Weights of a small transformer language model.
Size: 2 heads of 64, 5.97M parameters.
Training: a variant of Adam for these matrices, 106M tokens, 7083 steps.
Each number is 128 + 24 x the weight over its row's rms, rounded and kept within 0 to 255. Layers, rows and columns count from 0. Numbers have three digits each. The size before them is the row's rms in percent of the matrix's.

# q: layer 11 attention query, 128x128, rms 0.188, rows 68-78, columns 0-127
# k: layer 11 attention key, 128x128, rms 0.188, rows 68-77, columns 0-127
q68 116:113092132116125118150131139150097110135112140122160160110118093105104126171124143108109158157137147120171168098105148135131112119154155102075117135127136110129092162111138101162112093097141157138098091121119133141111112152119127130110155138104165213104159117168123126169136104107101109128108135133122141139097158104096153133149137140136154078115078164092130107154144139140153155099151
k68 111:139139152129117159153141144086176111139146132143110126169133172111128162126162074110144113071097109184101122144123180122133075114151147113144123140106129153136121113119094112097134129129166127109131125105109173090137122127113152122099126173143147114134085143121158103094141142129139129114116101109160136142122111193153099121120120160120131135115111077119149124131180117096121102151154
q69 090:104167152123093148135181132116124149122132113120120113150125165133161125102128103102115102107150165162099106179116131146098128152091130138171145105126151158160110100145105146126170137160100096096191142113150151093166104096156146143134105118152129085111105102135134112077081139170160126123116125119120127090133142142163113116094127120150106166175161113123133129111123143126139126141122
k69 093:091164128110158105096195117120146137128162082175136129161171169110152145117155124165115121143144149148124123127138132125115130141097085090148154130099113146161135131140139179107108162115172115130156129136108098144099102084150151120092137118137105106133159115160136161123147148113142090133143136084111164120145116134129151104156104122173113110162154123150106144107153077150116137131126
q70 097:121094124127169096108072126111129127143135144119123130099103069104123131146126139151126136156106066113145137112124143099137116120148112135077094180146123103107159133119150123129073132137167138137080121122131127155087148179112134090114165138133111161136150151116153170163175112084105121133137153146102137160130115143091148121152136137125139093067102118149131121159112125137114119137129
k70 113:134117135125120110129103137166066138131104141085142145099108090143123131161103180107104138169146105086176166126115133130135154111124149137085115104133138106107108164094147104152146091143111141155147104136151120143152170147102120159132104117105154158067120110133099123156101099122078123150108139149108111158125145077118133135131163100119146129148106145097114115137130158123160154090150
q71 117:116143123151111143102151125117163152179152126143107123178161123128122141109139085116128089084122127131098103120121117113134131155122120145175153149151144140095116102163079121116147124142111103151127156123111111090140123096121150091127125167134122114182102157125187132082117149148160152093133122140128114128147094138163114087127107121107099143095187100156164149109093122090108115133114
k71 111:104156080133181104107147104114137129111151059178139106158179144157126117108117109180144126123131136137110112121133129105150137144100084115152143145134126138117167095163147166104101182109169103131147143143116115165101114116164137124108139125126091115152127120118155155123146173133137130119154116121114151113142112138126144100163081124139103126136149126138120153113122075120071126167112
q72 126:094119156103095135140131120149088113123123113115157139111129137124174099149135162099123168139159162137148153126119165162116120085134163120105129084098110117168106139103155130130127115126102136112119122108119128135164091119115128152152175113126170134083153110113075113137159098110122117154115103076156119131062168083106136133126158129168135106153119153091117126156169131133140160129128
k72 111:098103163085106167149101153135137108148158167097138141103084139089144128127153117108143132106087118156110148152125130158100093117177160153141114140086111100141096142096121103140128105117084142121078131085116147094182130142091117119139146119106171142127101166108127110118147100096135127135114132136172106126103125125139119128117164155120178120085107092130161110160130143109142135125120
q73 146:098154103108128112097137137106142145152174127148115083147140131098104118127163120104126129106146117201091142093123128149150096120152125136135129162119114126121104139117104106127102131143116111126123151081108159115129083139121141094119113170122146124103122164147166149082168124101173167114139169140129131135096109154149100107183137132159153125082123083133160163176135110120127124149133
k73 134:120161121133136133128129125097146126138177082155133074154112171123166138112155094167113089087089124155099114149114135145154094121105112172167127159089112115107132113143095187101087160142172081140118158136105106116120100088142131123116139128143137140141114124139127126152159140112182121129124182118134137112124132135154117118143119129153136107122112113135132153151170101143100111175116
q74 135:132146117156131139106146133094152142179154121147095104163145144123118119095146092135125097106136108163057125134121110104136143132142118132114159166162127146114111107143102104108129142150127108141129166106133138086122142111109154109105110193134123105151106171154155158090148157137154165076137160171114120124142108166149111108151152116115129123108155113134183160137105103084105119125105
k74 170:120151090152146119122129115102178154120137105147116102155130143160117112099116087164148107086126111147092091143170153103173109140105108149179144158139118150075157088166107150095111154153155116129131154131124128139075116116152127124114130135148119115139096146113169135082141174146147141126152130131116149102142106172146102108138092129140089146144143101150132152127111099132095124157102
q75 108:119160130154158102139120132113140124123114103169109147132123123096110135119098116140143145099127061133100148123119135080162080144141122114151145167154140107075099118146123131099087135111127085157126119167108106108111150104089122108088118170113109157133108140121173139081160132134137152092128146157137139151138083141129123086159108132142124100079154120161171128134140095104115118101105
k75 090:111098094141125097114156089145098119121149094155144138133171137155118119104135129143165156143172148119109095100125151116175164124113076107161112151124139102135153113140140100100142142115160147117138144150104121137104106094091118090104156147101090135114164116128162137093157160133124151104144137116134137156140109121100161128137140124121101106100115127069145158121095063123091179130125
q76 104:140125129155079142155139106120120108163141106159126117141151161154139113106105096123157119097133091104088127133122143119181131177138139092139176135117126162108126103100122093110148112098128111160148112140131125095147152077085123128123115196144110099151104191158171102096138129141112155091110123175141120120133111164137098113143133134129094130144150141111149121136145097101119106126099
k76 117:142117098125097140148111124159151156109100119147116119102136142190129128097083112122110117090141094105138081098150116123176123182134109125178126141129132128095148085135103102132145133123132124142113143138147135135098131151122100140087132161124135107157108163130192120085115113170110141088150083159150149105165108133122105103104113142097102143101144157104128131093090127116088121124132
q77 097:122126097105143139126143103145141104161137132138158131134124161143163120135138108177181094136122141036117139118100105142120180169106134149122127123127111151158133103126161128137104182121147143148128120123130109102119170087134104130122148099077114121183105121128137109159129139135095100118129114128157102140145139149112141150040131117121115142136119167143150116084136116108112128139132
k77 086:152129089139087153133118116164162120150103150158104167090084159122128132102152149145143135163190129101144116109103101079120170158151141109160115108159133117123126119165160101159139137182089136125120138115152163149102172155100120119126135093132092089110122140109131114099135127171100133086130074147147138119121134145094139151107114115124144161126108128152119133106100143104143107116121
q78 106:158143114133096118138113143099106145074129100163119100120127136157166150137133124135139130125089133115147132132172134126165084143103111131121117120105143117112134119100106174122133120111138119131175125155112091181115156136161116170140148140146141113110145128114109095121086152109113150149142132137086183064125146136147106138121113162138115146197116173112087132153153128164142108173149